Part of a small language model's weights.
Training: a variant of Adam for these matrices, 171M tokens, 7047 steps.
Each number is 128 + 32 x the weight over its row's rms, rounded and kept within 0 to 255. Layers, rows and columns count from 0. Numbers have three digits each. The size before them is the row's rms in percent of the matrix's.

# layer 8 attention output, 128x128, rms 0.183, rows 109-127, columns 0-127
093:093169058066127152107161177120165117174118136060100079132102145096172147082127119118088128068004106121150105133104200167218112124132097117167148078113102108137110148157065113134146173103110106115158141075106116096112175113158074162115106152125177071127116146139136143156135125141166113097113135150093120107144170106113150126140167064129103112149135135099164094128112095113125126133140
085:165142131167150089116175055129069143112143162174114021139126095145142083140109112129117143072142153153126111157179085107116117176086141148157131127143190141125144110165126176174131128098211194128117137147084098086128094104172120123151169143109121117129148157101161123084097136045122087104129126093143180165094085151179096120112114111145144153114093145132106166146191131170101119087088
086:103153140094115121126150151127204094156088132111146133081087125163104160096133169128089141170134114164153107143068124085136081066111104107118142113110036179162063114114092158154063171118005134137161139185140146120065136105143116116104143172140153090181146112146120141126172152111177175134166146124083121082145120094076155142120167092110103117157093118109136126160112125138128121113163
078:127122161146104080132141132150084134091096135132127181140102105080093091150129119160172171104162099095104122185116122085078175095125162146147134157165099170134160091085173153098115130128128204091074123118158107106108144133157098143151139197168165106144156099144136109158132080112172144137119131143100136159106176128127168138189189108107053172024147105112140058146111070131115153099113
130:149107137143156090168109120114091145135155108213151168159097102159091120135184126155132129179195152174133126095092063112064112102148176089089118107085088106138126065139148146126094080191124111166101126174135096133106151138135145102161159156175122112138075156098114073165112086070124172118119120121147133116088147184147150158139140139113084158125078061105148141071130097135085181084142
100:198103152137170083148147062149124095063134134161163120112134116182106094149140132129115124173180109139150133146099081101060125112096143110102139126137122154209113071076166184138084094136162154061101166120127099067124130155177142153178171150143145151139140108144168122137126144122148097127085129133117143153115127125105134140182158146132123153053173105115119109182168110185209125109062
102:097130182114171154159137117087098128171193112177197119179140085207201173117190149146141099179137161099134144095109066142119115145146136144106139144087139084090110161155124094096154075164136126097040159097108068120137180175140176132162111122096157098138160117120090136170144088109105161159166136155140092155139156117141174116145118107091139101098107141106151112125107108097174149155170
078:160138089093154126117110076105189112179100186140133061066137134141150114075127153078081122107111156110172082152106112156139064135126096103102153041123249129214123118213061164187137122101144097140141126182143151102104086107106081102102156168127114128164123120116144129104133157127120162118118104120161118088129103136132150131101147181121144155133101127130131133140133163126119148118128
098:149115148121151120116123052105140128113123153166145081083135103133165102101108141158085130131150155104158073169102059093117086136131109149118145112135252163180118103153122145191106133107149148056140088160107183151162024139121184136106126122131102177130119115130163126068078107138130121115117110066124134139103100121152105114108120128156129158066142134163110162149194128153139113109068
078:190151161157121132142094090171151172149117132149091119114120177096062105153104097154118151144224083180109116098104110061079156084101105067132129188173108160151117116087192156146098102141124095182063114065137099118142080162159123128163142065126165174127125119157141139155125083123135137125143120129124128123133148121169105136174140127101065139105146107120081094056136111155162095114097
126:182184096107126091072198121166167087059072207134129059082111159116159057119116095152093176060101100126136084181130120127128116086086094085178187087163192138158147110105125195195102160085107180104126112148137109135131147154124134145182131109140136120101133114128110104168128137122124124152125153124118138171141153146107166120167113149154126135123167104119109109166148087135150140129109
069:122148090176145081167133202156083146202157127164115083159132079162092097137150101132166150105193103099100121129130077130095152147127148076178156129111137104088172120178157155106142108177166135165141123096150100113139131145111110170141103059138181129090147104166086137189149112167134131158155178138109143159167176121117154123177127109151113142162210137114065086107095098094089084152125
109:125138084136150084156132213151082101105147113128121171152073085134086119149136108130129166106118102158139163149122158116106148105098200113130139104136061124092169091050177138098091136144128188043146062103141163171192098159085154133123091136110135117082129125109106107113067078175131147111120128092147108153119137145168157062114089100172140153094167158140123106121175106081101151135114
107:135122166149111125148113123166125151136135097140100113133111111122128121151130089173165125141176102111098139116151087100093163120145104100138150160141092114104145134138153127103140106138114115118088093044069158119144168144156106094158136102105145149120148161107172155051077108106112098107132073150145158145075086154161074098164113125158133154042222136154050127124200126200103096064060
089:173115153151085122123126120148075181088121129112063153158164177111094129123051110123165136123181124087095126156180163053041166107148134146167149172172132146105189075127181110148136149125079164125124158131100096119111149147124096139118092174140154054116156106146082128160147150125124172175160164169111096101140147100103150120127156080113130084135100163112174112105091101081115142157182
101:060127105106171124166150113127071126156173103185145128166111080153127141141180126119117166133128167194139106144059057098151101091173162118100128111101116097093110154179135082126110132194132129083119073106143171134111141107127107108154144097167128150137120116137160120108094115121170090134091112114108198172106147168140146145158123150182104184070184094123074083156161107157080131065084
089:075138094122133064103140188166122109091119124106111179113096109114065105148128125102129178073080103151128087175081148131171124042116156141142146096138087171143142073122116138162099173094088192124115156191164093062114137110181093164147153178181090133119161117151159114120145145091134071126106143151113168190119155126120143139180176122119098135094114138117155127189123083150122136128084
085:127144100122079123074118139121216121126077137060125153071102146078087098098088139156109104112116106081138122147091169165109116129061090102159152095116148165218122066079108174124101192070107092076176100132154155155118093099081100126126102108129152117115090104167127113158117135161185128161126161097094148099129130118093161162134135132203125148140177121135127102093145107139083108094132
114:121149105144070176115131152159141181166086126076042080140163180121106165069051118085118144100119117142113092190154147070105124113153082131182145139160147182097145136177120112150135202108078116096100131117089126143139148164117143092129103151115179056137137152114097122125100098125139158119174121161174119104076105141144148140151152130158108144075155106150126157074163107133055143103152